config = dict(
    num_key_value_heads=12,
    head_dim=64,
    intermediate_size=3072,
    hidden_act='relu',
    positions='learned',
    qk_norm=True,
    attn_scale=0.125,
    init='uniform',
    init_out_by_depth=True,
    lr_mult_qkv=0.5,
    warmup_steps=440,
    decay_shape='sqrt',
    final_lr_fraction=0.0,
    batch_tokens=262144,
    doc_mask=False,
)
Each number is 128 + 24 x the weight over its row's rms, rounded and kept within 0 to 255. Layers, rows and columns count from 0. Numbers have three digits each. The size before them is the row's rms in percent of the matrix's.

# q: layer 7 attention query, 768x768, rms 0.019, rows 434-469, columns 0-63
# k: layer 7 attention key, 768x768, rms 0.0185, rows 434-469, columns 0-63
# v: layer 7 attention value, 768x768, rms 0.0149, rows 384-447, columns 0-63
# o: layer 7 attention output (transposed), 768x768, rms 0.0293, rows 384-447, columns 0-63
q434 116:077075097120114123115155115139122138108106137085111133104051140127109169134131135122162117145117114118156086109155105169130138137122111099149111140131125109149148168147136153078142135153116140
k434 103:174121168182106143105135150113142149133125126125145131133098163137151149155107114112130108140114106122129118136092192111145119178142109135143141131116096159110118125124105130076080127144129145
q435 105:108133083129105143114106150127161134112104124102159075169115122130135169097117129195129127173074141123147170134133130148105126122131134101139143123140109132117151166059124139117152115089125171
k435 110:113126109141094152126137112137101114092104142136084129139141111117149181108117135139147102119113125142130123107120154117120117105101095131146143140157096097113139129151126154136122095139116171
q436 096:157145107163136141136164126122137138099143175116125131086113173136132102161126131108132154129143103167127134144167166124131166107141117115126115124146114099107181129132067169113123095169086137
k436 123:114134138118128073147113144157146129141097149102149151108100153130147088138132150087097116123117136137144121118165166108130118142100110146087118123147119145167120139139176196122127198138121150
q437 099:110084112115121078131127101114044116163148145167135100104122143133140097133099139154119172168101166130170122124106153105107137129095159159138094130111108080129067135136124165091159135145091122
k437 105:137115147118125133119123088144155122116104160103134134139125091128094110134153118142131090137153145140120183094105128123164140134131096122127082115119113141157128111118162203146140128144150138
q438 086:095109143105125141145156140115176080119148129148153136135130180127108118116093155117121104167113098172091091103110116166117171182169114101138126111095136144105160125092152098154132103136106159
k438 097:092124129082153120113113135109113129108187130078131116134068149138163118143142131150167096166106118136115122131145131122126131146107071127082130141089116143149137144112133082146177134139099134
q439 110:130189111107150089136142139096131166127112114120128118112152104113118099121110101122120134154138150088105150075132131121142140115142092165160089151094106136126133127128166151153125109085144095
k439 130:147099124144133127152109119121132124107072126143132137143134099137105125104170125119191129107119138118118124168103108121137168106201094149102111125097124120093098111116155098166062141137109116
q440 101:112131112131110120088114157155136145141147119140147161121099130151160137126141137162109123134125142188132115111098137135104089147120159108111148112136144112143148141112092125138152120148137146
k440 099:107117115119077094161109142147116075134117136099120099134167165127162124124131168140124154113166160142114086149150130115141120123119165108130136137154109151132085108151108149109117112111138136
q441 094:127110092149120119179101120139138108120127153189140080111146140138142105157124114114107116094112148131102118141080157098097133128126134133132126128123168142125141228095154118147138129105140136
k441 099:163152144129108151183078116131133120119139146152151107141106144108129098116107168181157116105101118104126118102161110092103125125152149143126149138161116156176136167162141139133119106156134103
q442 100:106120112109122082114107157131134125129127096080065114150123114124123159135129127158146154109129125128105123093170086143107145126120141108132143127146155121150121133080146142090130122127117119
k442 105:147087167121093146122143144180133102139155105111137126138140124102162175139081117061160151128117121134146174145102144143123133095119165105152098127171117073093120103128091125113135112052133098
q443 095:126196135144132118119107108109131160131109116136142129127118124149147124125145108082103135120137107120146133150141145144146127148155113145112105168073142135128136122157128125157135142080133126
k443 095:118137114092179160132106155104112122152154134120147132163116154143112130104105127115125148174132129129140089120144097105151160133119119131135134156088145137085108109112154097168124122140118122
q444 103:110127093111165103151137106105117170146125136114113147119088068127114157153142141108179131147144131120129112134140126134149156119109117127147145144116084127140168154119115128152145106129101128
k444 101:116146150110102096121119120080140145155128133093128125130146139122123160147116136164183133157141145177145097156163150125134148170106116115127142155119123130136127104102142181070169154131059125
q445 095:097117126124141147167100091112141111079156121081138106151108115118144076144174137142167128131160124128130158163100133111145139098144125143110147128115101081148124157140092130074132112106153154
k445 082:139138096126086157088091146137105122103164106110081153132151174091137094101136094178139115086082136160120116091128140137133078092158080160139127139103116167085137192152106141110141153112103148
q446 112:147133140142100134135149150097143124119144129130135107150145139158139143106135186129117118133104126149148149164110125123171121136132177161103140112120130125139107101130103087146122114131135110
k446 113:126162121151107086145157139115113153126134081099095118127137126160136121123140178144114130139108152161093085140103144076134104148141113135119125113110147137136139115103131122136139101173094143
q447 096:111180120132121138110131118140144121075144130102138139139129142124135140129132163143169115110071088131131129137143101135117090099135132145105143146150160119070137113113099122132159099115147132
k447 104:120103117111113121076139112127140146125146109141100139115152064125122130139115119108117130092139099098141098110144116152125154149091127113152168119119115099135164164147100130151077125149115144
v384 097:152097096160130110124151131114146083155121132169154096120148120126155084111127106104172160127101122096140142158140113146108093146172144171133134123078119088129134141125155141154117132154105161
o384 099:125138137130155105104132096132149135133168074159129109165198159116121126158143144139163150135112157128146099137121165126080109099166133152113123161161130103162124149137130123107131119127119120
v385 096:148131173175108102115144062129136150098148123138126124117130144128119125141114160129105156119109163084115149086141145098114104189086146113107168130156114133163143124139109111163124119125124105
o385 096:123163099140170171090114159133177136128068136134154095122128099132112133103104128112090099121150139136157133108120137155158109110164129116085112155120109108147169175126076133111104157149159119
v386 103:162152131105111118157087095149134067173137133120107147119116109142115152103129158085162113165129105122120112136140136148098128103154098111144133139133142130110153138118114115142139097202105121
o386 104:136111155140180175134144142062135123122139120118123110135161139123102124096152144138104131097107160118109122132099137126100083109124132147121118170088109134117131143130107134137134120104147118
v387 096:150130137123146143125153167131170120178096171145162102126148069127067095138128126134120141143124112121158140133131137153129103137122106108129142115103102151138124138165124101102137138125114165
o387 098:109104133120120100132106159130102125104175125143095127119075121125188165134142104146117125118156106126163095163123146132103094111115148146149153127176121086116126103086145180157114132106134142
v388 101:163150146154119119095154173084154174127118148102143131145108154126093140125163116166081092198114126108133123116144133146120155158146089111141132151163134178128144094138135109123152123141082098
o388 104:160147111147108098123044117171155087097122147139177104124149128249119122111132109108126129120122129148124130138127108128122087143134082078126090121118142132145132124121147131147112176140152149
v389 094:166139074135094159127123188126133037157113119145149115150112132107169150121127142081166114114101145156110126136101131141131080137105114110113132124132080164188152134097120148092126103114150094
o389 098:122152135095079150126097116125118144128183152069114167126095125153143107135158160142099136139111098071143126163153153114137170124103133134109163112144136059121150081146128165116147096144120130
v390 093:141145089129145123124106129117147078099112141127153115129115132140076112159131106122144120133136121133091155098099115127145123133130148138147175114144119172156201134107096148128153117140164128
o390 098:112077133184124135127125097158150146130167142085130156141079107157106101112103135145107113142154118163134107094176121131147145166157120108134087134120139143114148111157152184135098134131124141
v391 096:138149117105127152120117122150100152134140144104163117133185116099150104107147155095107116160154150144152132100158162126127128120164148128126125125119114170116157117130131136168118121130150176
o391 092:139129118161132111132106133113159123085118131139150153126125142160132175135124119100122127126127119136113091105098106124089071128099083116120168140141152129116137135133110111114100126129088140
v392 093:136150092132118108136158099090127139075138143097084090076128119115172145150128129144151191130122129119090144144119118124122127142119122110110146157146119144069106110129140128110124136148114100
o392 094:135152130161167115137122104132150157121119082150168123173165103113118099163128136130108125130189112126137142123118148125116128138115109170098083106137102112121174146108129114121134159090131157
v393 096:174117113131143159142104121129137127112127141145084131142142128144105103136112129133161172111104103118131150101137112122143146112151114098093132117156116108178145160115163138157122143136117171
o393 099:113105119142155129140174123171099108153124156091176167128112131084127162133108170128115139145109136126121080117147159130114152109145148111117123168123139127096122097122149163107136117135099124
v394 095:117150133093124106141123147132126193092153096118120122120118110130124178124090141151121117140125147111128098101087150125107158106114137121106097110151142096181127143136155147134119119074134116
o394 099:144134111130119125131141126123086060108103130135137134139115151163139085117071038102102140117126145138143195113161143132158140181099064115113095091131128110120158099149146156164133108146138110
v395 097:150143109120127146117118171134134109150124145134162155123136130145123143150122129082153171128123110162088152155058170112124158178133142115151084166125121147116152117122143119145134126081139131
o395 101:136101106138120122121132098150173150126127163137102144159101109150083071124146121157090124152107123095133143132152094117111153112178109172147155140113125122129077153112091149143116125126152109
v396 096:150160155133110133133114122130100093096135152115121123103110115153119091167118114094125134144114144131113152154119131132123160135126140121137130161120118078117148105120122131151109139101107096
o396 100:121153094103119127131135157146176167106119120112109141093133126082125132105154142183141127189137135156187149116107131154076110141103083153151115141099135130162128131131129113145158148119141110
v397 094:113187126088112131141120154146062120096181148173153096119109130139105135139093133133096167114117129094131132151138119136135145089136148111142137150114115099096130135145118128155158120140115119
o397 094:111062123147140164140149102057121179150095120086130146138120088145117124139125132126130125133124159175122139116129117132107150165138138151100110133156111146157098122157081105104115135112164163
v398 094:109114178151130166156112206139127114111156201162115135058115145122145109144104122166074116097148133138129137082113128173157141149122145118125116145094133103122102119122098138129097123081140068
o398 094:115175143128105112150147109126146136124086100128129092152126123096112167139119106084133113120157118139105110146186134148186162126120123150132123105150138144157123121147167122140158108077145141
v399 098:129124116144150151115096145139136104106135138178110111095098168157106150149133098145121100125118104182096113122105127135121143163133109141130109160126128118151114161150140146112105115115152084
o399 098:148172128140089120139162110100131110156155133105190112120109106073130124159109116116133124128137145110152131136094124121162130139113185151139161072125159105096109141129102114162118137176155119
v400 097:146127118160126156156137116133161117110108112128135097148124098139121195064133135112132141176138106100137104147158142122180162142116152113098151113121091151114091104131094137139153126161142125
o400 098:091134133131110133184116210153128139108111132135141108088123126100126144090120129151139054101102108159147137151103142122144112120145143148151141116125111130125149167128163162099106116145151107
v401 098:118138128110149146124143109161126148100133174117161094092118138134131114109094100145125120164144122106125091093121114145171180128200153095124103142157122109145116073107111169122122104125139114
o401 104:128161143137126087134136129128139084112145104128159099108172125116126133158158124077117147129142100100105183133129106076117111159112183165108109102084156151117101121136141126132115093074151119
v402 097:134130150099152136099154121117077141156105120124165169077153125133142135100121104175166109110119143131117108165144126152169148125086142122131149093126127110091126145136146124149126105159144151
o402 100:149138138131093104155132125122161108087161122122139126147119094093124120114158147143141109118110124097135185101143143168127128153114120145129101145123089091120118124101120162123098091149137121
v403 087:159134128115105117146120119132168090165104139142136159121098102119096120139091108138141145164148148134133112145126141116141121137142158145107101115137173119115163119171120106120105136153120155
o403 096:124139141152162140108126113107092187154146152115135171145146145157139142130161124105100161112116110106157140106085138151136099130105115133112145104144107130114116101101183124195146157127094096
v404 101:151104118130140112124148148156136061122130186097146137155115121122083145097119102065103155111141153102151116147131103129139118066139144094127103124168119184151137127113131143113126143142126139
o404 103:110105129119078119172084142128121146118121105118128124172126140133145122133086136169124122149099086155107154152130159126083099158136137120144146137105156133113096133110135139105090113125098132
v405 096:156168190113144129127133099106100129068168149112163122121095106152121124114127078143133150141150142151158121104125106149138100127100125135110144142122121116193105109126144139155181110091159091
o405 097:145122126127115094120157134145158152170128119136114143124152125142106089155138136100144108129115131106100155157146129152125122177150140122140095092126107118132117162126149133127132105133131163
v406 096:148128169154147118119098114123115134131129109126124070129097114152146132095138093154088135122121111118126131110103093104114121142118119079124115123146128143148115119103077083133087123169117172
o406 098:092130128116125120144113152124153151184155141125158152119101132123152128120105162134150157146094205111119128162134162150106130112133163131147120110112161106162088144127129117110119100117151111
v407 097:137099187151136110077110159136140097140111152177116123172165133127170139083142129134115174180163097101113162163111098143121130127128102127112155158153103168107138133086116120106138127146153144
o407 101:125127129142100099139136114134119117115126143112187167130102113164151081127130092126121148119131166141152090136130119150121154152073152132148122107103145179137101108144113154129119152131103136
v408 095:135112113139140162161160100099112106121102109108103131127141099143166120111107120112137101161114135128120119142127171114102107121093122101114137138161116143173106118121075107138081164156148108
o408 099:139138140139063122114116096161154145104095138146111127166134141110123154149152147126149086143179142125147105112211127108164117137131123157148137120100119167141185136095170107130127155149134112
v409 098:091115094129128103173132130165171133128112114152152124126099136152132136108158130136148178171106147110139103132174121116120178123102130139134132128119117145097136130150114122103137126141098127
o409 097:129153152132134156137150100094103126125187157085135125076203122141116122107158159161114116151115075142123184144089138124151128171096155133131170135155093121160116146112089156133129122136085119
v410 099:156150121130129123152123172138111133133093122113124121119131148121114177150129086147143157145121111138163125133135118112137140106114145074136133133139118116135101109131150129102173135117122144
o410 099:111140121123070149137107116136145150126073124142157133160136109173164101149135169121109129125108143171086196111095133125112120133142154130121159146087144117139106149128172127118088140123136101
v411 096:080157181123151116120159115154134144154132075153148143118134096146157124109122120107117104111118147113139074137143143093147094163115125142117134146115136139148142141088102140132128113103137102
o411 097:102135137152145126145158127161138118127141140131159139129093142110116122114140129117140098162140152116128134116099102182113123103126110145122130093119184153088127143127085126111110098145065100
v412 092:096150125129130132144163137113095139127137130119094167133145136125139087127134120085175129099140136149133112131134128139103119107180088133106158087121116148130110165168121089125156113130141145
o412 097:144105123115115075125127137131108155124156143145146147108090144154107094093084106130165168133132134142137152106127129129143122150117155111171074138108142151145137130132119117133133113127110144
v413 097:121106144056128128129136207131129156096126163066098137152155107138137141109134132176151140114126112109094116124127130143110155160093127138117119164131141150207105120147103158095122140079108101
o413 099:130114158152127127114137130127136076166159131162109106124136149102115137132095120099150080120128112103184096141136163143117150113122096126121126064133108114129116063153128109094096156115115150
v414 094:116128145152141132145148137128127140150160168161155136167126121118167101136089129118109109160101158144133125127161116128120175138121140135147149125137059122148125136101119130135120088131173184
o414 092:135133130116097134119079105141156111103120103117087109156137139131110091139161111098095177103198106128129156095154148139135128107133115185134134128166117155132134102154170110098117113131134139
v415 097:133163191142090147188153161120151149107121160132167141171137118131107160166150118140163132178132173161162101103187108136154140152131111088138128132128122163141109147115117104111135108090163140
o415 101:144123108113172125122122100137149124096099104107100153103148124164125094113093119139120132164079100142130164118143120113067079145116140153141128129179102121123121186153158157129126121136079123
v416 095:126091093097158091118130141138174128140145093127160109142160116119164123190163139128139143169100172113118121144108153121150096144098120134147156124150099164122147123076129125182133144116122156
o416 099:090096123105092146131129157151118111134160100115137126155097081154126154115098107169135118110141102122125109142186092110076136133134143120125146136154179118140130126145132146080153120165136142
v417 096:102144128130167112139132129128143124145118122182138137112092135100128128164078163123109136120138127152095114133114108154128169189129144180135138152190182103130136140099109161125161132125101115
o417 099:141161123155141099135054147168116117117143153134174065120171127133147150136157119101104113144132141114133177127157141114092112111170131143138102108104101138111121138157154062155128113163110166
v418 097:102086114125141103143079161140110143144074129110124132112121155117078126147097109130143167121103112174128114143089083127113191111116085140131141133141104127158205131140122122121168111125134159
o418 098:119172129111084142117109074082116158133154149133125148130160126134133148085110118147159099150143185090141132144109109126127110108116155141135127093088156108130103120140096137095110143116151116
v419 096:128145177199100124114130126108147128140139175119157107108082155110130132156111097141141120108112115133101099162126135151144123167130113133142150145165133126103105137144106140101129081134173155
o419 101:127134108113110147100129125139149127126166138121130150133178100137124137118158134142135153116117156142103178103151127125134113116140147129160145125119144100100127112112140138160081106141095145
v420 097:097161128118158138162100098111109149120089154109117106106112150145109084140134108125136167128103115136095127110144126134138170164149089125126182131163102128117165157130150113141130105126127148
o420 098:115090123115158110127129107143132135179104117130157127139119120076113144138115140121141133141115164076143149147117122138130134102130123096145130106089136092150087120109157148089116111161140149
v421 101:165094087105100116135159098097081165149095147143099135123094107131146127147124139130144135137094141162117102116096109166135183121082130108129134114103125144130111133178164136122104106156164129
o421 104:176139104115174142138129127170102052159180146115132156163113134105146086099072136117086100169154114101126172153105114096128151126130130114119148134134100085108138121123078169110134094142130081
v422 094:144187178128103130133136161125108125133100154138091117140175181147100157120125130154103158167136108130110114112148147161154109184156138134135135121160147176143151138127137125101124146130135113
o422 097:135097147121091132121133088156197131144112098140177141139131069156156102122142158121158116146121142137135159093136116144137124111117120088141137143082119106140140085122166129151172115130103159
v423 097:115109099152141134156160105132134166115127121105151134117099137111114118112160139099125156125102122138116147141098149126112149143110136106143150143124107122102069141137095145157175123140133037
o423 098:154153129131125106115100170166133110184130110163106051163162125134127128124129140107143108132151140112138124139125093138131102140129111093102119161118157120144149145114137148090099116134110150
v424 098:137092127123147125132101150113171180117118102177156129102108133139141133106067116152150137121132144120063141087113115168138136107199084138144113101116132122121136114129114142149107090147169134
o424 095:175133134122128105164115165108077122089069095116119109118155108070133145122140153129122124147126118170170128120144154063135141139096157141166141100120156102126143151142128147139133124108164150
v425 094:130142149099171107121134120094113126174108117132148160099160102117149147120107146157126084103141132148144116140096105124138107077060136104119146127118109132151113123111136085132148149127117084
o425 097:174101119078073113143090187159135119173111130127132132102099072141137142137124144145120152127162085116167127120137127106123129101141130125104141103120147126103151118124130173105114112099147111
v426 097:103149102088110101139136108171101103090161114150146158123110086145141135154126133136192170117119132178145130165122115150108126196123156113121105135120099129134132135175147125124142113107094114
o426 105:109126119122155105114182168136133144114124141108119150136135147124103077127113093108091129144148080140164148107168145094157167153143072116118101151153135130133155112124100148111125123125126152
v427 095:139071145156164134093171081118092154165120112105107095112109137107065116145120105146128102087154099091135112154116164135134093105111120114130126130149161149077130097123143168113116106152169089
o427 096:154165111122143137139091117151140128132143129154178104110092147109128126114127099110139123152107115118138127156131108127187148097135106070096132126155106067110083142087101132149124128162095137
v428 095:129102142103094098121103112089154138140169112107117090142085119103169113131137129149115147120118142159142156101106100143144148111119138129130123140126149182221161132125109136106120103148105154
o428 096:145121124117166112152162148150104098160108120130128148152152077149136164158098134142093112119079097101119125150149160119105117144095114095109164148082138126090152135140124124094116153136156110
v429 090:147101141113146173091144144126096153105153170157111108073101121155120166104135161119086118118099107130100164122116156146154130119090128113139110150100139121133112098162112105127109166103161102
o429 085:149122116102136083114145143122143140128158117076152141138165156112121116129122129135149140144186107147139112117144125139084134155143132149139139114152141111111149125134111135125137095134089113
v430 094:151121115118157116102126127101139151157108088100126128098085107153154132074103152141093136120130143155140114078118120102156127111142110088129120124122101179115105144166122118122151156092113123
o430 095:098164152118071129183107140156153128109134156159165122131160125108097133185121121173140096103148121151109122136146114141127112147127184153122147116131136107152130165139110083131147130119136172
v431 097:125105130087127101178138083097104106135137137069160164114071147126118166094141133095112138160134128124090111153138124129165142129177152134138142106140119088095135117147120156134147126135134083
o431 096:151129124119164128139094156121183134082110156127158105129138129165122115109090148154109128160142127131115185088095136151118124092103050132137117141152171106125126150115131107141108126097203129
v432 096:141136110115126159135132159128135156139135148116115133119177072151127117161126124151144170124126102132132117172115118113100125129145122134146105096159123149147065137139166145118108129163102145
o432 099:128160113128084102137106080121163100161121178129151144121121071171158124147126145125116145117116081134154170108157099160124073129127109103111151122139137147124138117126151108134091139120124130
v433 095:146079094124130130167130173124180104111127129134096132136097143104126137099131113155116085143110104146111109125134102129123148221126131166125119123129147115105136110093136119126134126110138138
o433 097:135134184143133136144174153130117162105147118122107142128139132123140143197134138158106136125153102112132142130120169171108116108159135136112145084166140115136142106122108129131152114155137111
v434 093:094142084128130122118126111140143115124138108126113144118110104144139134131143152109126113111123113131149105081118137136080100118096117160147116145125123100186133175093129124109168094128146131
o434 098:126121139168175130158111143098120150135129142110160085106114173145132104130140125109109141119121119107080133083150120083102139099129081134133087129086115146134082142065150088128144093141142149
v435 098:107159167123137111122103134108128116148165073152144094136132171128120109163119127151101120092109099157142124144105152101103159094135092144114100137159140095111131132113130105115117114105133137
o435 102:137097153145070139078093116177085164125082109123134107128104127111125151127101131094164139155102154138127119118154146147112181146165149117148127100153139146097081100147126101149093133144124121
v436 095:090128085099103169102128131140115133125168173082120107105114118136141107126122157082115094142128131125163134095153137082117116134161125116098111145088115103102095155128101106095125148141111131
o436 098:094122112136146090151119106104094167120146138136106109084123122099126162136201117164171152148151142112107107176152125135101111103125131173097153144150110127136143122091115132165122152147161131
v437 097:154103112127149123143127109131162121143130119118118105161133103128151108129117140097112131163154141139183161149104167114095107067138134162146145086115111094127129140171171129134158130116077105
o437 101:103111122085096109148100110145106109145134123099109124104086137155120148169123111151137156109160139119105118128151126100115136112111083151132110185139119156156167108120122160095113108105109128
v438 090:085120111124139121154124098162141116170137134121108111130129096135161128155099129146123148142098136134110089123153155113105128168154135100138138109146100130157118149093145110102128130116121161
o438 093:132173097135145117097104148102109137149141113119137156126134125124125114173147163085145143144118119162164158107112152091133113127152154128123111098112118117162116120142127131136098113135164116
v439 097:114145129077146120114130125144109154106129152087127160143106121109130118100141151087117105109117144118175109097137117120111121093127113110154150139105151129108118133157132122129166123102150149
o439 095:116126131158086154129118116165140114139168163130112033130185163126115105125163136109144147126100150124155093161089137116159142143149176149130131139114116111149118110098123125147109127124144134
v440 098:145158115136106144148091096097067149108158142134094097133100138153156108121162126116189121131111141172142111099110131107139187122104113130146121109147093098152157125122115098148182128134118161
o440 099:167092127154141183121123142181148159107132123127117130150134139079114132162106116111129116142110186153107157121120125140107104126152124121171124111133126099159092137175122136118146105118185132
v441 100:133134112080151131118130116136169110161106128136107110143144121105123114128107113098162106112142133146123155124111105099170121122151137132125136090126119138103114110100114100113142136146099108
o441 098:111119139150126135183120128096141152117132150138100165127105155153125101159097168121093126111136118113138117167146115177156157068107157159117127098168160126162128117123130120121129135111142142
v442 096:119126102171160099098134139104103144218103108146164125129098102110126158118166124137167148133137128148151146139129112103151116105102151110141127122112142149104116093111158115142138123144179083
o442 101:166090078110101102132118157153093130172173138131141129133126134161074142132094130154162150120113138101103131128127147150158120115104129128130096135159152133132155162170164138133107135118140170
v443 098:138155176160146109077094137147104125135133123128128118156124076109102118112143102155163141140120119145133098094145151132133155139142134126144115170118095121178131122145140095121108118118141079
o443 102:114099111087120162117122097091118143116141158092150142117121148147117097127132149116105131131108145108108142160111095146102160099089094151148123123128124156105098136164087159142117120120097128
v444 095:113152128123132107160141112117097142086139142130124157146107184114136137122109147114100169118150135080122115088143147093098111116137146156126148156096107116185116123096131129158104125163099101
o444 098:150117117119122091121119135096127150134115068115132115120127090125133116119199142123144153126149121136094121159101114145120173150105095186095120146110137137101151135153121120132111151111143126
v445 095:100136092156109131191135100146082109106082137139112106102125107130156178093126128111128106100099114112134127140117072136127135147165139127148153176096113103141164154084110144137101105174127105
o445 096:100142158109135123137118142114118133145190066100136095118124124064116112082207081094129094150148161136104097143135131095118139116118125130129132104112133086129104128134127085123142109126152140
v446 095:139121152150118124089116118137112119085148120147122141149100120132131141115147119166115129138138142140167156134143156166128129169146133131149139105115140118130100145154101118167078140170125154
o446 095:149151099125092136131133128148148146147156162106131128100121151111136112111163121171140152115130157143099082149181080100110148098086114134115144167139109121124101146084098105185166118121101128
v447 097:147133126168132131138169101153159121138121135115134145105173094128176139163160146091159137093108111184143122153109147131154185108140145143119143124135127151143133094154121127107082165135157121
o447 101:111122147112122143141130127167135108091117125140139113091157126143106138118107121117129119144128113124179117118149096147133116165142094139109155101077149092140156114117123148130154148144113142
q448 101:110101095144134128127137152125141159102123150112156086121100162146126081184177131128133096139102126082098118106160083130109134141134108169117094127118112121146090142111169110118154125118132130
k448 105:154091147154139119120154108168142149116100135136133096129118133128161112138146132120084120131130161110147129127144158094130141138147153091127056138074104146130142121152159133154142132120118141
q449 096:136128104158131107124122098149143127106159145145114101142120135121114083167151134111142142126129155122152103111096135141142129156078134128126157140119134155127083097134160175130164135105104143
k449 093:131148109121155133171091134107080154125169097131140113122144132140129095149093181135153107130126141104134095134148141121106157102101148093136145145156125137141095104164158107116171102121063127
q450 127:153150156146147164096130120117131143125142145181100131137127181118183136123135097112142122105114077153135134092113127128155133117092095166198118157114109143136137143153115161099102135094134124
k450 110:141117120124126122146147116100111166160134166116112112163128122095133099138148125136122115143151095126152127124109122153139115079131065127162090134160115137151116118170132109087137147161160128
q451 104:130082146144127136100149087174142163130135091109082098133136177168114147113133145189149164152121147132152134150120150123132146139113155093132135151172056145173089095139109109166128124176181116
k451 107:114113121146081132098131153131117126148136137157097099136140144134119121167170170139118152133118132126157130145106133148124128150136146088107119117128149107114105078129119119182126156124162142
q452 093:098153152137116080138136129121143098147085148054135130150142122146141113106130141172159155121157131141138130130109109131165130138128160135111155029208111138132111159154106120112133101099141146
k452 100:115171150114128104103111143092120122123095159086180152122183139128147093137159100124144150140154086155172151151094113098151092123157129155135145120107151162119103131134145154150156156110135115
q453 103:126090105139126084118153135149168101141123114154145116173093088136078096140147133168114170123131108140170093121138141182153089091166137134071137137148190123078118189162131109144153114146155125
k453 107:165116151152094159099103113113118109098139135153101138121110090128125175137148157173124164094115138161146115151114120117093114153142181121130156151134147091110124169116109137109130125146101145
q454 095:128122101137152127140124104159151112147126137099112092169155101171117149137133135159097117119148133101111131144094119112162096121140119121119198093121166140118140204108120099136115117144143153
k454 102:128090163116135151125141121091159120114122093104143090130116096109109146098134134168130128144146125102113105122100163120127142120151123104121203131113132159093115145101140080135129124076125168
q455 099:139186117130128129114134100084103065135106147175130088085118095079112118105155090124179109120153114143146144127122141162117125134149094142141129084141145145117147131161084133107170124151092115
k455 102:108121138144150115111140082080117096126136181220170147136137114126111154134181092101127134111161137098166149124111143126137159146161075098135084154147158091131091127128060163149117129099117145
q456 099:167102127163114088147125111186133116135125085136137087138125092144138132164086139165106152113121148134056143180118138138121136087167116137089167142126186107165146096161148130150144105115152120
k456 097:141122146136111106095126128128120122136126117114089105129113163140147128115132143131129158127113128181111123150113136133092112100097107110121138142126112131148113063118160128147154139113145158
q457 098:148122131107139132099171116111144128102090115127125147123118099114157103128169108129141137100146086123115113148153100144115122120158101118120116124096149132100144085108151118113157152137150141
k457 096:095116104156181119130169120153143097153124149154105101165103102085158119120141125134140126081124103151142108149181135142113125154154102137129122103178125144113142110144135148112131145120115163
q458 096:158125100124126121147114166127128121170174157122103115121132164132141141138138159149116116151128107120103106113040112101119139099079108132157135124110151110115093113110177129127137154163136084
k458 106:172081146148109167124120128163140125151095155140115118111135119126158121128163169210113123148150118126143165149107112113128121142097089175153134186139123153135155136125204127137133158125159176
q459 108:138131143117135084167109094123164127089064108144147111134145096162115103096130125080162168139117137124116127124109140125120122100152118162177105150115106106145126144122135144133119139146114142
k459 102:144175175156112140122116158108120154138123124124115108091134119128118124130093145130090109144190124155136161101147123129089152160186090183139143136085117152145137100196116126146138105096131124
q460 094:138138102138121133121127177129145085144115161129115091154126120113148133107108135170138124146142100148124111115118186049138055121132128101174118108094109142126113171117127152083114169136107107
k460 099:129086135097144117142120127110120115112161143130096107182128129170095114086085129131135173196147145136171080168116130096149127168163101124142127140164116092098145159146077116091105112122141144
q461 094:122139110165149164139138124132109064127110168141118121119150130137122119185105122152136125134174105110115131134152115097126138116149111155085125119103131123097138121196128169132120124137149123
k461 105:115112165137143116085126155119114173113166155092137144141101151123133112148092124193138100109112107099111116123139153125122111146121108124153100110101101163135117137111131161117156145162122161
q462 103:125146106160147150140145094122105137115149089118128136113122113141176172179116110148129141111146143108149141097194104154110123105113106137101101152106161141123096142127138123173156128118137092
k462 097:134137148120128134117119138162136115132150152127127125135144096102131153126142147111120176135137159129166131127184145111127107145127086130145125121122142114120156137155114117133155145159114154
q463 092:095107129132136142141117116126143171136068138132131123135106106142159087129121150091135181117153184170122167124145143108151137106127158072119096092185136127126107109136113127142098093103187103
k463 104:157113140150111135116144091183151130098123126155137154093176098126103102112170071070128148155146106126131109141138163152111161126149169097107118086123112114100120100194100134122124150080117117
q464 099:097127144142128179131129132163094113164165133114101107171149110126108147104099124143159122130165091116210114104109133148183118144182120151141108122127103112154156148135091134117119133125169132
k464 108:129109134134135160152123150135145120121137106145100122166113115154155121110125119145135146113113142140132126142111160114147093169125179120152113160106131125116139133122143128086130146147114124
q465 106:098118079151189108082178098126138110133121130094108145111131103133155115125148103122123125151117099139148133130122109150175118147178141103119152173126122130128136148119132151128113130113109114
k465 101:160100172086170083153153124151144113133116118092152155095093139150153138149141124114119135150124124100133118134136159113140164143159174148104098123131136118130152162159135097116147108158088116
q466 106:124118162109132154149106109122138205132149082151138219095162108144070107117155118091093120154104143100140126141075095145136157150132113110090130165094145128102093116129093121160107143152091108
k466 112:093163112128109125107154076123080127154133114144139183103144156129148170145122116079134113155116128131122131108141126137145142129067130128131170129140122097147184128108113113143148119110139106
q467 096:082118112125102130104147127109108163118101125089163144113137122128117165116115130155176146096091151151097111135151138154132133120146134086077164164144163120101135133141119131136134115110105165
k467 101:136162144104091116105160121113156105134125114116138140102131097145142114149102137115151142164102145147087119161127139152111141108122118101146094133162117086125146139124095126127162100141139148
q468 096:160142121113165084136137145107136137091111111164148139132110104142128144137125186158128114139112169082077096134129118113137123094140176122137139124168150152128159162127115097095144134108153108
k468 087:120123137144134103194137128062098119140082122092153079096124105137131143137110143097161122126150142124142132123111065129113095088157155128101143158146163146113121152191146095117171136128146109
q469 102:124136149140144162122135142177128143143133123100108090137169129117148104121148122136133160141133103132145160112136133127175113106135140115151161081104141116113136170119150126129103126096120158
k469 099:138110098084104090153122129133124102132135161111114110101129111104147136127173114170104137152160100110145163130178179124066151121089146112106139093153123115098151128166145112146143173131093129